From a checkpoint of a small transformer trained on Wikipedia.
Architecture: no biases in attention or MLP, tied embeddings, normalized queries and keys, some layers without attention, local attention windows, value embeddings.
Each number is 500 + 50 x the weight over its row's rms, rounded and kept within 0 to 999. Layers, rows and columns count from 0. Numbers have three digits each. The size before them is the row's rms in percent of the matrix's.

# down: layer 6 MLP down (transposed), 1280x320, rms 0.0513, rows 31-130, columns 256-319
# up: layer 6 MLP up, 1280x320, rms 0.0618, rows 32-131, columns 256-319
down31 099:480513488456546512517478471496464542557439566448408443513452506513429522530499511499498449545567575464389468447536483502422543626514439518482445462410434521428507487468498445527510503488407517
up32 102:492393565536589494531436520490535520530585512415576437479438414542495466633466445541494430502475473489546536453566408605492422476454519565539507600468553511562516473453491499434477506467539488
down32 100:458537470530515492511428486504544549494468494495499453544430559493496518475542437499500502496549524500571480518509451435453462453580649563442599582503495538476439464489399594488481444527515467
up33 094:612515525489607505538483582479522576527517433509460528564624432563515505574489359448547487554527459509541626449522530546393438503454492553482542540571586480398451536508523631515483465466438482
down33 100:561564426531570520581487575501540485563430590577458495456558547527483437497594555480461579472488498492461506433483488455457457581522567430577486502529526557465436502480579486487548622616491526
up34 098:553468532551583571509451553520432489453569446496481539479490475477461527485482519450499555533495444484526583483532480503522463437487525561580542505521533461467510587505559599478570545466517593
down34 099:460535456509526493520533579530383500511482466490506516402441554519491491458581432458640540536461504529538490468622440464525479463508584493468554468585506486443469551470501540525444474520484470
up35 091:501510422468487425504577545487501574466554377434507524456557475503390579434444520462522511506503469529578427460581549565503485359515561515533501539508419502483461562397485516502569457418388508
down35 092:492495583509494328474482431437511521454455530521525413433448566517466407474509483506467518477420514441533480524498479543470538463484411484504443561478479560467453460470491541452519468529433570
up36 111:408558490572514493613600513480495494507497436594454466561519497564449548455442481431400488515559498482470518489496532451421446405408455504507469481474522587520472501406543459389475558466620495
down36 109:490510503548461515531520516546558484456482525550518509590489539435513506413542490477551454540569436531480455450523438397566586556410556543501496483449498538493531403457488517511599495469511525
up37 102:430522576523499548575518536469525633480582428421474585554517376545493572529576436463507448495544466469524496511411502552509511456492575547481529523550611478607531471540515514516551424414556500
down37 098:415548509436544616463621491532466541576475478504483496500498486490415535468480475427492499524506508498487433535536451522465448394548484580502448556526442452550446505523511455519482537466563517
up38 097:478528451507496493529580442473389480535532478569567637391534517507552514449458524449536512493567462514530552458468572488468484472430421585514546538497453494486484489522471383520492486497537595
down38 102:580602526545527492533486477642504524434550568488448540497505543441515453454515592470601553516488528517527469419534498571489615435566509532517495479399510473501494542474525449514488469508478510
up39 095:519477498496532526533550456543504609513456466483575540574510494568498597485447413481397486493484473528566530602477515547461485449560550577532556563425540562465487488519524467559534450538537555
down39 097:543535495503443514507451515535538506498457611507530512532483546462496487392424497584522470515491554562459460505482478482451533494509499513443461456500439609561508442493506443556528507428514564
up40 100:388470512500533424503527507462559526586505615410502559477526538478438546469496512523502406409513514442494411483514464537490439539583554448396495506490523519478482436523490500511484511559507568
down40 094:432502479494464562452507501489475566451412520472501505569461503478502466453370500536479505470519552512473543539427582526451493498546514508487423486467527502538512346516474463452551531465481494
up41 101:467530465476497422420465443404536455506496546564403483487467552521450612473427525424489442472496516509547567481518452518472519509418442482484564485540459603546493532536517489498506407463476549
down41 104:563548484465459492532566529532506454496509389600362433496493572534453535492486491562566511514483447542510448542570576439495443471491559497480507555434521495437477530576523487577399542459550438
up42 114:442415515480503389482587481494488540536504509560551622477562537496488480512467515471536386430539476586478518577451481470449506459458446478525443534524441575556477516609499502501512577510474536
down42 109:503529446528580500436541402514524541508487546483500545512541399474444610506493470489428475502546489505443509544496580610632495562488489509466472419510429450441477475478443523517434591541476502
up43 107:450490474574463454427583489549461553479432457571534465408524517419420484480520537449549353519458473583510518527454533534436438537492546455540513548495516530444548637529478504466527502514527606
down43 104:506528484545471510460515540548483506507525501415469429591553604512501459523503505512521462449535489536462573477410547400411498559382554477515629468420572465499462507503611495514510536605426574
up44 092:434444539485560541482481457438468492525398432533512532505492507510505508568549467495485498535554569569537459466541470569461511450543306502501487462541531543532522458401451448496429542518542563
down44 101:445409469440504450471460465546545436468526543522453467461504475499529470527524504492525503465562471539520476430384633481523521636537502500552461487476507570522518527568441481606512490549551483
up45 104:509483587559458518483517447528372456491582534451460553482552496482471548547438472458600556464509505466500523515489415588515444469475436616392406512513519583513550557448583494476543472525544502
down45 106:563526464519410463456462493499391493518507568437556518488558526457578418557429408515510470494492588439431516595459463490582482532479533535549439450438558559513507479475626546527530484529496436
up46 096:555485487536612460436589434478499528535560488523599529451488421472534524557445585487443522497474615496552565417503476465518492440473473483440480540486468503575452512566552510479430437539613607
down46 102:473529535544586507536537396504461550521447521462458443499545542515402609471440489597609525501534502507465459524470445520497437575533427514482422499512478515500463426533412509465572479550380489
up47 116:489389450501475576450518550454447523453501589448529500443540458528496560507499478461490477539499607467540534491520435454449485456496522622444428506571473451551415557486518475498543471463473498
down47 107:469473430465368572469503467438470483410441484501505547493481421511495438516501519553585468429485486528477495365481458473503492537516515496525429450597523409597444503528488494495594523480451426
up48 102:515493420525536516458449459436388491597506527490492513484537514538414478651488577552519577529480450533557562470476421508492434474571540446555581490514516476449585499532541545509576499429454515
down48 101:534532517529446502466463554551439380501555444533451378561477525480427437508470434484500604475575489577465493421484506522536544513444572416512476559473544552480467462523590507445500529433485470
up49 099:559464514595571390503497479503472470419472519494556452578476474599432497587413501510542440593575530488443444444441404541521453529529459470546504498563513521542536476487486619447540455502543539
down49 099:538471538503487476490502522455535471483495455441496511455500547544418543470591530382471438523582458563469471478493486574522569435493514450511440500514498545574467460549476522425549619479488452
up50 105:488576554523447468536459460481489494451545491563491530492412423497499567592519495494547537469500528574542502531479420567463436401535528519481553490504619519542468437499564523549421414485449595
down50 100:506519500480523556516566534534470475609449493564516518531517586418478586477604495529495530435412458554557485526512559477461511515463596523472531450517602516584531529495488500553392442513492480
up51 101:516427517503550536530581415501505428551504525518570516557392481482445522542452476539487507530498460538610458531475460467489438478534537503521539496463561448448609494386463419591465565503481493
down51 100:517510496520403527474522543527515532540535559545506548527520475497536509443562477585501515524514442522491565387522485471488552543553548511533590471544533485489491465566528458455586505535553532
up52 105:488428575498467568495556492525454562480488483486447554518501529446484520527452479525489463500555531558479384484553425524451532525535516523552509595489519505452472558509560559541595502556514536
down52 104:535563622452518496474508487471578515492496575491402546566521456516474584434472524341522426400495512425460513551566559508566508492512511430533555506581384515434494459503428434519450483480469440
up53 103:402537471553530402514558523502564451403514538454511542435468476535488445447499537469514570494587566428490470424552545531552530531491543468439474446472583490549483547563439471473393545469556468
down53 099:457478502517510448477464452564521540587488491516454513479434467457511458476479532464482581491458492570493560555481449536528530587513477501470564549549435538473543492447541449575475468488486535
up54 095:454447489518537553488552444397451559483580542478503545557424515462547451478498571456511532467532511501616492527421546553409562447408499609481526469648504531482501538538502554440523394518551490
down54 098:537535487554403537433528401478514437524538485502551520417525553501567482575472432431563540479461507504546635454501423405456488553470538482558473434614510440518501425609477578511526461559444493
up55 105:487465464493484476543540461485477518451543590474554528465394536555427519558419443480487467527464521514420424386493482514491461476546478539460587534501485471515415526483585421415481436512495596
down55 104:515561515481421547586601474493424547569492485514559535568410552596525536523524456562607508582488541508584489435513578616514525388501513534443561507465503456464536580465533433461491616441471558
up56 095:335580591501525391552479530485590433568435517510506553490523458455377535526458470461554574504505581450517424469477483447561495542467533557512488497513494476584499505517528460551627497525468505
down56 095:462520455429543487488500409475467489513487501509428448550531446452474442465520499428564532585446463437504508543524509493444431525522499487570459494411544516478494504550417596535462458491410490
up57 098:464491594494550475533610534508472495561546497514578492585560456501493489575557504517532552511506605559544462518499432505448478434506460475542448603570511485445433514489620501532602472522556534
down57 094:427619569445479604541525491569527467406504447453500380616501547572587570490499511649479498474505566512439394463573556497462589570527521516502455453449505495469463505495496487475553495433540440
up58 102:525503542419474525466440483380425447617530453455475506498507516551509487567464518551439515537574544496467474492573389470511479424583442632539586486520508599604504558457595489527468485483503552
down58 095:448491520500430457477447427450442524459501539560460531468554540465433377540542518529391578458492513492540539594502585445439599567479480531532525584515496459409498455443505474511515523519466564
up59 098:440517481470486544443472521474528487457478483509488590498460498440481551536556406476455393413527457480465447511547469483554480536537513497458464453511556588539473501495473441496544504481571480
down59 104:526464537551534587444512433528593529443504527511492471607514512556545486547438545443474553522617436522461540533537532559574511500439463539520592410484503514468547538491523501513485519546400538
up60 096:421472475467528490527580441537505511431459527490412569432507472434449509454480456423501576513554548461460462484442576574542420521532514495483516478606527553583412604398451475455464562551616466
down60 094:578440530498489403496457460521465457541540488452517541624533439495583437520462604487524485469469460525507548561623478439555493518546526576579440469482529509474542500484514483491475571490508472
up61 097:501478437438493455482444544460540395595431486418492490442510404566510551483469467421606497501501575447494403530490536494548455478491460546450467499460520478606515583545471451448514472476537532
down61 102:490479561537455480550539494572581484543449488419425491588522546536513571540579462483575468526510580432455502461428552578436528541490574478477448480467558462504495507446456450460468554403480451
up62 101:477486424502600535490479563417505525553493426538504561541546542508519502495533469494534514548449483384499480457504523441503478516497495511429462450507668411623525565555551426501504487522432532
down62 097:445525440438455378528513482459444500479465503568529455370571463493374492451560487533500543494477517553565546503507479467482436519563443509444480535515511526419427499423534544519504502463448519
up63 101:481429499614512477473534493450502504529589513511485550512522499481500461481464506514495648595496549538431500527530364453481473446564469507565409526607505480519552495457456523464479534456481535
down63 097:495446470564510483491480554471429567546516525470534447524475375443465567462473430523459467473471489484569571546443486569499498590469611525527574487565479457438481439524511521435484431449488363
up64 099:467591468544542582468524472550458597524452482419501506431437539469484468546553409477517470531524496476557467479533503579546468444479418515567522528532434518426538535526592536554539462518647510
down64 102:480502515534469595525532501368510535509517536560500477576481426471494415476501550517539457461484516512476624432557490509531595531521525568570547546526514520466537491523555533526509534440445471
up65 102:512492541488490501536541448421561448519468488368468485519388555551461481528505487534528445508489496460514539455540485460480398473534479514444453450561499457632480526518563525425565541506491493
down65 102:493439547603481489481591482487470493492475456640458529539493464478515365504476564432471477576448496501494563669556510535431446457603509493553591564414467536524561540573475560531550556456466571
up66 108:474520579531491493609461593576450575475512446429507545439410478533436482488417513575485445534559518552520570449477539502478409557567445500512506624516521517497503597530493500468522580541613516
down66 102:521523456491465446467511460543541472429515505493520508484554569466476433508561550598531527515565524467556582510445444441411503599389435440480498450483475478490528474509588428459538517409562513
up67 092:493492479506450567513487542494496494525558415464465600543556455594429600492502513511545599635587593563514477453490483560430509424561386533370559466521534554521494508524529462539433524547549558
down67 096:548485441567558448489367449505479474488388490515551419492510450467485514464550532521482471472449517464399454490529521533480484496533537473507491488522467540596494608595432602563463542403449462
up68 112:406472491445491567457522528502482482547380446427543580432539517513491570512475525383573423601471555465596447524495427490456431516524469568396523594624450493579470501481485499468551564575565378
down68 103:428456502469431502475468556448515482537484490538452511452509484558507434575511516469525442558515566440579524512531469501426502439466485534460575558545486508649545484503477464527569526465531462
up69 094:473509471552398535513453529593454458525408505518515522449502503567509491546487430432484441489586536598487507437472469454454524524570518508417466546473597537504502462508464539472538475593609527
down69 097:472521505528572506524460509480451475483541506466396480477452545584528537417525429406590497453442538458518430535505496481452465534543498478479518503514429503486463589508413477563493490486500478
up70 096:370487595518550459551486555429479506572545481539471576559508465434515515549542499531467443607486550527580417390481470533428538459462462542453549516529608586485485461494530518529444503533511606
down70 095:551457487581485545440450496459465446440451598423623464372573525507536487501536544597480547487492447484472487577575582546470507465417540521524481553501510443521519572453558476500554448473503519
up71 096:495481511543456535548540509514547522495545577515550481450489508486532556450536546536554517600523574548522501544468437582451466527479569545547549422507531585583516494484520536453562467527594490
down71 096:504436497411505399453541521372506477510494427535496603510515473483424428510514500459558579470397571436458451484466585499554556462554446536562427593523462462553521509426484582505456455484485497
up72 097:443535487438554535424497620486568489418418440501463500476483419442523480493479420425508428427514502578387474462591486489517408409464447522418459554486511540520428465341485523532491571458597507
down72 097:568590585571485608548582514485472431532530566508456511522517591486521439474521443528451459478423481486546508553454433474465633522466439544536491510462590467608459491501416418508476552453592553
up73 099:461519394547495579447544499493460495488499489503504549496494455552525562542506451483502421484480418467467429424439518492502417432542461476559447478591524529571489488528477528398592511616542491
down73 103:359540519440579528487496486534497594475414560463513542533383502576617524460545468526492515552551527383422457444475470598565497549550517507556513543533551416513556562451469496517598546492519431
up74 099:536486496569522570516515546475539409488579475461476542475506507512485493477473510517579548524534492446574623412536443528442492505442402478586462469549482449486524540478499461447533502486558499
down74 098:502459513509391530517400506521527454491502477476555469451541515417552484466428493523575504565645397524622469472570503419461495572464579530622493492486504577489509519484499554502471521501514451
up75 106:464456519516592522470434460489580502593528437490563531412508488561517449490517458515399495538512534557636502410534426480521458481448485576507530495495457433489558459516544472550552496492390469
down75 100:534449559523596443534460477520495571510548462589513562526504466531523426562525505512447487450496487446554518524545541478507547539503515368555429426479550544528513526514597425525506489487546582
up76 102:484498564481509525481554410502459346589508476527454479427576461538457551504491495418454483521511558440464499405520528421435501551421451520499464464549451528565475489527553532540554569493464589
down76 107:573522489559526519432417500422559524562428452502495498471445596467559531536562519477472446432483601444428460523443548558580537532506511559446503437450563483459518560514489572511433549500420518
up77 101:612433551488554498554613507414503519474462619593472450439598554497428544528469566509490502427449444488412467469483459504584451550518530604553423579532478454471471548477526499528457409477494535
down77 098:643491463478510470419532565465432517469513509442550557456504550516479570460479610404510432538468469463627548563491501529548553492480459476531557428455494486490528451500511518521457559487505484
up78 107:563469433482387410472473486432417562510565403469599554477570534619460543547536518427559471498467468552580518426565500441457498423486520593477459598495523497555518644450550445517565554555473479
down78 106:491481463505483468396414433472488501466572558462435437482570495494527390525521534476520412573486463448522451515485527448444501424455552512390504594500494472501516413449592421512484521526513522
up79 099:458445552415449499598612570530522556526491418502544528549469526487452446530428396482515473502564578560446486499495482571447521521528565468547442508599613536519534526481453505460496456490566499
down79 101:550470526464548537448423470556457399451465487422554481522589436488482459555548494536528562477493527515546484511533400413533541496461505550471556509453540488466468509603515549526473550390518420
up80 094:511437489508503467443506527449460574495589536487531542593469510532498507503414503454489463560567585604516465526502447442416432511593480564482500569558543486506522490469474485463470544388490456
down80 094:628497558480535571470436488550515503545395473487510462486506479424514572450508461532550504494565439519539455452475499478410475525474633457481589618360488503478518451508526543435473535547468388
up81 094:535424508559507516619507489504604555537517523607520563518488469467398568548521441445486515485475511602545492495507475486490500577564498444540537461492580538573558468545593534513501486618524539
down81 092:483518465503500529518490449512474539592432504579542418576496514540437518471451525485485473523530442534503533516519549508529466452440492533428492514465432562568495517655498480583520548508405491
up82 099:469444533494464470486605582509495556579509529502533554564568536494472526617551452474469500483455486595526417492532518414495461537538507529446467574517502444457460512505449510440554520540515460
down82 101:461506509540494530499477541593505542488423480494509487586522480544508550549444533406522505536581513515547479525479591646487548420430494495428555465515520513476532466429462555513439525435471549
up83 094:540498435447457474604502505452559464461582492357519491546524423565472499533487488485563471595507423430521512496551444458543489432523452560354484576479443555497512473467477516520572562473626594
down83 097:547539460532480591483481510528549504474491451490504447463447501456552519425519532563517466540491535582470505522495494468479564505463506537536528455562472458524509450519597519396546529453528485
up84 097:526484448581540504502552435505544418553490414556516562394551405536502500539435516554450484541461447532494506516511537368429413481553493506514453433515590567538511519503614546489439501556497510
down84 092:508511506544484508484503466475533514529499429565482458604449467564384526418482469466433517448496420432442580538441493451492449502568468572548449571472482435580518439580485525637460502474458439
up85 095:541451439533552563535526426453584493501536441495426487478461468543468586520513441526506587544529486517570571547512552527349561482506544523415523460522519458470502592469477576492428519574534454
down85 096:476504549469489552451430517533450431545575485538505565431536409446544470547566514537526467504467479419512522439519481539449534492540454484560573506527497419515493537495471476502493493554426551
up86 102:427536419513455484457550480570526473512463492452569509483510453550507533533465447459465492458505535461567549476549528528476506403475515618498507542523539475597546479441454427573441493484553515
down86 097:582414464518476422517544464465530455554516437509502479488462442488511480524501437447445516490468463556428491463496414523385539523515519461535517506558563431538449480524495507509453505559516441
up87 102:552485471449513488457493500481572463499475542453510524505518391497492483556441526435484521463489474524538484495466475499439504422558444568452462514450513424554509522522443506503425466466490512
down87 099:515526498463443550423586446511463496561487526542522486515492459502458520413544498482547583438499505512480463438447475500495555507518487446463390523474575532570521465465516526485413532486503535
up88 099:526556528439390497571574492469523491545453490487487549480584451532455514462570349471476628550488474577526536472543539534550568554492444533444498511475618469497434478520519510480495502513473566
down88 093:522535372472516511512568558467486522541560527477461442519466593517527454559436458503483383527406520547533532505519529393451492442476537522564546414486443493549475469512611566431513452526564467
up89 101:455495528447451520556504468424480467560537494527428539521560477517430501445454479509533509587496555498553498473508516496510437498582466533492408515515542451581466561494499522519513512540445546
down89 103:547515567479494554520572477525472520495455499481443509509544466486407502435440521476510574580509530446523514444463498507398432493594405499448545480401519476488367497627462457556525484489384551
up90 107:428509471492547456529539524410527462466451377502473488553478470481467537504465510448492493519457547565564478528539548500479480479497477509536419535444525467493555505574525376545558410426489506
down90 105:541483554511527541500503413557517450550443500525402473435502583552460518528419544452416648547515488565481561421420488535534495501501497443411433625487554444527482546533491446543499518465448515
up91 106:529515564440532622522518503498503521484440599570457519460563455569527472512460489460485505592530383430639579461437477495548451533487510553531537579506459512469417475472589569499514419485525510
down91 099:481517444464478553417495541491426598568506511510457477512548506521559531429510523474516467500452547467482508570460507485459531483456528568503527420510459499477490516489498547565494514486536483
up92 113:481466515470536559570509530417495513579470506462461604494429486512453460489495382542522502522545455578569467534475499545531474490526497582512519388453498489467495521562493527547449529415555441
down92 112:399539616517451519625457516540484449540529490451519450528493464521545502453559481481497493478480449457531417451506508486494484419585470452506478447489489465516560506511497437553545481562594514
up93 117:501488575542485494478555405480446574524487449513507521488524500466529490444456526541498435547541565556498514509504476514460559531520518527479533501471591512528482471542500438483575469585587555
down93 114:449503527441623507402469486484533519496424392551455465461568470405439560483464479455534380479474423481516509530575611519526506456469455497374459490478503450401433450491492454574479463500478502
up94 104:492467496473570448394506512506524441578472491557520486520546443503518471483459419471496547555533558611557542435510519528475468545488412631483555571488534488506474464555467485485454470514468515
down94 108:522466453510582563578520514511482519446520556466475502535503492460471501532566439425478463545466483517563498516598445561502500499551487529562628491570563481536533438511590577557444521513479589
up95 102:508536494519540430490590564484576465484503520514432512443449546558419504510541553528522535453505568541458451555472461430449460450570425466537515466478484531491507570448598473480560479479492460
down95 103:459443504441537423413521400398506508422551453469620475480448472516568465382457469457530465508533418467465518487430446501442462487473515477488575502557460428431404425525474547507409419374489524
up96 101:519485575453574507404547484479376492461473567428603453567499527443484525560517498483458507559510588524468547423494458594479508579556566565398471538492487437483508513434511592489431581483560498
down96 105:486486533467463589479510479529467501493528444565533490516563522522508488522511447531469517511583489445515393557402469425553527506514564446499497438504439559444507472488518525461560502541507443
up97 089:516484471575481542436522507469443473532511554540452576603479466528465554490427530494568498536552432501478435513544448564490540553589485576474444556503511469505465501564457498431461547457476565
down97 092:497539444474493481468520470454518463525593452549516509433512545516472465571568481462461475455566471470561542538425510492542478545616470551550522420564547444579452500520421564518518584562570548
up98 101:469480599582497535664442551507458555451472500536426548582513482551486459475517504501595501548554422572486377525447500449514559464539486554541420465556446501465554520460430577532509599434410518
down98 096:481521478465562490403533427498500429419569461486486472423457499422469541505474481463470450460510668387519524497592494565499450499423562446437585524499522495530451471544543553472440509515585499
up99 102:537502481432458448448540456423550428415492469475534565453522523439388573475528557456494487512494560476542473468529495463465491502517529492392465493602451537535452476481466489446548537505481502
down99 102:587483507512482489376482492503534427540515478479579364455557523472510468585550413457501549488480460505517509563421458540464425463432464526520560466662426643517551470500504549503543528457505516
up100 098:518458486413476470612563593488551511500515494486531548502508509475493608557418433487467539593538536512490490447544468437479586540463467539551448542597482533562544544548593463498489572556480503
down100 100:524554457517539502518531564503487443503499511568563502576529535452564513509421550517432458434347536528557477413471332514460474423433575556501425480485508468525517558549502446465476468477487433
up101 097:550464545548541501532496540447506580435489467495497542502477451514451557526459526505573487581554564521497503485677470613496497508531413607488453476469493463553484492382629487481516428524521546
down101 105:554421493506471540517462525547498525531510527454534515558487531533470508500508594546557519565478485430436455417506434602431429471467460479495532401433559464452484456544531446421531521509520507
up102 101:443469565427496429469571507499558417495547357527508531509385537559463603530444548471418440448500478508441438479558567437530442510509439532567417519518459486541460542549493475485526545471443495
down102 100:579553502529536479453479516450521408487530463489541586516481458389463520415491489425493543484470524623560483471523459540582470472516516479493529492437585492599550510469427507471509607471541559
up103 099:492463578514423497446566525508529525490507477516552492603510542427556618466457552440578558596595523544536416464519412549492547534504450530460471543500516524528499452505525497422534515504457520
down103 102:516532481441514442492561610310495564518555489556460487415374481539419499512482492447568430508552514500539541500521558446523551523543515508474526606520526426544478603465503467514458603380505528
up104 103:441447456501457383515524554552542469516458490404498560496548479615506557388532452459552477446453564504533453536532479564459538480487482538551503525488478469418545541408533493413522509512590548
down104 102:553534525398513465492514555479476547562464582479401592566519540576536518482533484490506472530522548430447443526396515469446534482642490451497518488503494471483534517493469455450450491582555482
up105 098:542489416464571387522563426414561534501467501571468532529456508501398520453443473477617431526504471572494524466512408471525473490512544480483545483603444512449468486527471461498479589514603490
down105 101:460477547451453531568543501468481536505499538465449523477512559478408479501501520538583499474378452523503473490502553495435489483576402560446452538489444449485532569468443469612515385451544523
up106 098:484515509496512475461448537488530464608520473499456514447565447572445611557500454489452430481558540504529480478529537492479511480437485537435535592458517455563448494436496493515529515472501457
down106 101:536478520558559430436526533448468504465496440473457644493459528399555504476506555466537565524491462560518433520571530472424492553552546449461515523462523433451495523498391582523447507479488458
up107 114:449511552569436526570531479480515517485483404453547534450568433509490527485473460491463567595489566506497478484511478454506434574451491480508571551601553555558399474479540515490429529609612503
down107 106:374475493478479382583572486466476457499518483532502542532540519449463500454446478493428485534500528488568530541471525510507475470434430469543538540507536491501531475431569525500430469516592603
up108 096:499481480504461452449507600527511490471524422400597511492510459456513600472414437472455546503564540450476520485533462489494495509487640392412560550477577469419480490388573488374520452546467412
down108 102:486446550560410539594510460543522421519509521538446483451503397469442478457532536482476589463479508537531543529469455444534624457574404514500427466516513567486474501550543496550495460519468533
up109 094:493560468388492516451548465467513553554533414471517551442483523505517531466487515476496442469450465442443500542505619418544549459533426501431518466506544463558436489490515654558542431488470442
down109 096:433509523601398566544418510544461518452496496428499466385425547536521505518492481574449508608429588533572518489509473474425491567452562436542507474537523463546460404494516522473451542487521543
up110 099:496489453506413496601551499448555523457463554496417512486544445580464501519482493467508479489476471492441511554447499434459393502490420597462479506574436496478496512394530444524466465572533526
down110 101:543650510456538533447472594542439498441532449472509489499520517450606545404513507503476557504460562509430475588479461479495476443527480536532467458552612440524498442530497468505404481471501446
up111 102:500492462550498562500528459541590445538519567588583537506453429490479528505502471453450567495567506442497508479550481491465488511445599546503582482507546459564537495522548424465573467581584584
down111 093:526458446491527491513579513505508442541449495584528572516504481557424477474465526526438512452505480490552579533529526537480502465546508515519536553519422566556469463636534500600527505511493537
up112 103:504531528523464564484528462461511494519572458495473565551452480476409481536498426445534514564560523512548553498509523516500520515588412597364398542463637479510461537552446568481425556592406546
down112 100:534494467465530415448516464496370411464476463480534463563570502430412525486580479475463508497561560534530508489486532482441555507455414490497437396507463564449428519481590622536527417525543545
up113 099:508537506508444423492502509467526533468577462512592588483524473554452539475517414497477441537437460492462501500550489532566502484687450545494471539517445466437496436461576501523451571433479483
down113 099:499454545451604477504565468511379473568508434465477502557474458527569547560492431473427631461445559411501571496443547547508426413470431465529480422476426552521449473448591498559481467465458440
up114 098:485436488536515457495492421507474522496425464449478455518400481524498521479502560478441494501454493443525546458556565498476512545433483554443551584474507448527466478507539536460485545460542430
down114 105:457521504565522405501452532477558495412469481506557488530500538510486531470481564509388431535532462499467569548513523584535512532457554494542575516489538498537566553469577489546464566520454510
up115 087:438454509521506489529485538479514555438557540448468416464479489529514432485425445451510470526475459503517426382480463517397457448482539531521519469584494514495421462525544536481471514474558498
down115 093:579431591523498544586522500517569588440507505486475509591552489477507458494506513493552496471546493527447474456475415526496478550493554536534469482446475509524507473488547464487575561470551547
up116 095:456450498446588478468506432567446455548554456532522455462503531535503496463464540415442454540569564473574571527555517497564521434527556556459506553447514530516496483519493589403534470514553451
down116 094:461481493501453399496395449537546455451549402588488416566617440575477539452552542449509409491559505542494542472535518468508523424566493607453528446562479496482540519580502540508503533483446426
up117 091:427511562514596449493415597441457471534532407584523506585523428584549486512465526478424525607493520464523502518398414447481548442461432541398529464557491507514467463424533486523481456506424490
down117 096:488484504544506443502548507513487489444456488534461513510477468447519493483455565543535460539557517461502503463495517526483540537491484497515448509503520506528478563540523597442541507542520456
up118 102:499458466598537458487519557474500480538512533425537526494469418516479533591571514554454492445555474533544477459508577471471532424534467541518502445530449504486456556569465476529579507460419524
down118 103:519568535500460521475333395490479563491529535480515445478470509522459480453510544530496424383541540552507522479502475510506479464522460540500594541486481402493630509439536469458530578554565592
up119 123:464550535490482468476474558493534552513526476495477478565553502430471530517595515519578416510485495519517539509517513578483465398523454622513521515549615513605507502532605533425469421556512604
down119 121:447631451491558452536491499464506539565433492445497500518504537533602626518530441519506473526516484602549541391572451492476436497488518478461461543540482465524587484506579505463507517538529550
up120 099:523548486464543387514573467507583549586531469437394578532536516401500581468518498492465462537514563544373520543560522427438433429565497562411426529416484573470484538483550477485500406493521478
down120 101:553468472458501482446544583495493531426535507479485444560560459468462500458470484527431476504502532538388582570490495446529563540544547528426519463422558497513601415461462530481559439558471391
up121 102:609485528546498431558508438363454506524442477503456455587508459513533554478521459514542542565502592491528422530569454497475423446449498575480434413511491531500476578434528580438478474445556478
down121 101:491507546452464507471544506523485567433500491534538406530528541495632446441569608454463496452521545488456546508495475487494530505520554496507500460485518527469531471525512569468511470466428424
up122 095:444491433483544504419489591481442424537431505539483532538477460573532543519471514471486516544510506444528481483428533578496502440475523640557496523503503472483540543542522394526429383488441588
down122 093:494553436541560475501495525551538467419569533533586497477444478564469363547408447477463443422416510492543477445555500467496464499479573442516472450477549557535492565556625500487480527424475517
up123 102:415562503540502448455496426492475484555501502524476546439538506522442468536473427489500539498484474453570533380539512467471465626549428576487585506520525484598544492453444442497451517503506551
down123 099:511520443559578399487416517413433605384535480414507545457462587524560505585487446558469426490458516444549473496562535577514501513492541501524536538467473439464510475484450501487454466505553544
up124 097:477406484494445463489489458471544540579606452460409487491570521485527552482470482535545595528533502495513519507409484425546514490421479517484521565527517525428444569502427467520471561528475467
down124 092:623477522524486565518506526481533533397528589489508497406511522499559536427482532566444544425533474487543533441434499412512508460515450498493549508507488486528485441517478514557457464506587574
up125 098:510456455390541498420508457484539474503371479495461558461465486525515516503500539562472505395526462479481467540601468520538426560478560536460511596457444446476388536482528531444453540524483526
down125 097:475531516447488509494484495537597487575474525432525418532471453456490512406508546511450560447398594476476441460500469459515443520495396540497425530563438500443451496550433570510501517571396524
up126 097:425552498555530521472643501489488522462401412480472498482529475451427497491436462475539512492465534542502442473542535546497449359541463480494392437543519473462428555489490486490495543572461459
down126 099:578450542653610573531442586466455483402477479520485450585508404549506532488473544445552617508619445459496435477536533530446565544589515418515479562435472524529551490480584554462512428448487525
up127 097:495423421395458458531492498394438444553451605480473576520488475558451485517604566503444494537566397394540416430531479574521466447538490491465500531496437417484510590420565573480619523511470550
down127 096:489456543525516477530512529575512485506456501549434504505508490494539523547540461434555535571524519545554510524468453463517474413477600612409482637431487519462497479443475529467437601521585544
up128 095:468458436471543488460532394454512441460450417507489574567445446526456540439443550558441491525551553440475432373501437508534501524556379541481444454463500495395389489523578510508412441469476503
down128 100:493520544559463532503508453487515497528532496411551525565478478518546528448503402493522515539537463484498485434461504565427569472488442523531507474470528529455484538529541516462547476511499563
up129 100:466434540528527378449594427546378491474436493552529547482493558401484463495518451425508449441514570513522518451580560483482534476564423464480494651487460567497353457491495507570559471546520539
down129 097:449500578446457490448508539460539496484504462486435480429525625430567467511507527439519457489501427487459499516540537581431439457499483533409509533528501507512520466468488548581453529446507552
up130 094:486566523632518446539519466452493490430505448488440464532456495484470555461469455520551569549524577584504522463464430464452477499557548566474465523557503543557527586560509568448479535423476442
down130 096:478448478515506524517436482479465460582464558520491478513434563496545519545468506526473529426543538504569552468476468596447579560553486413541579547498474463525493519609462485464553503461569427
up131 104:446436479451515514578572569495571477527486508523476481511563455464508503581589582515462591511473447581537531404530512540580443484542479561588597562510451447483436534502544557463598484446537529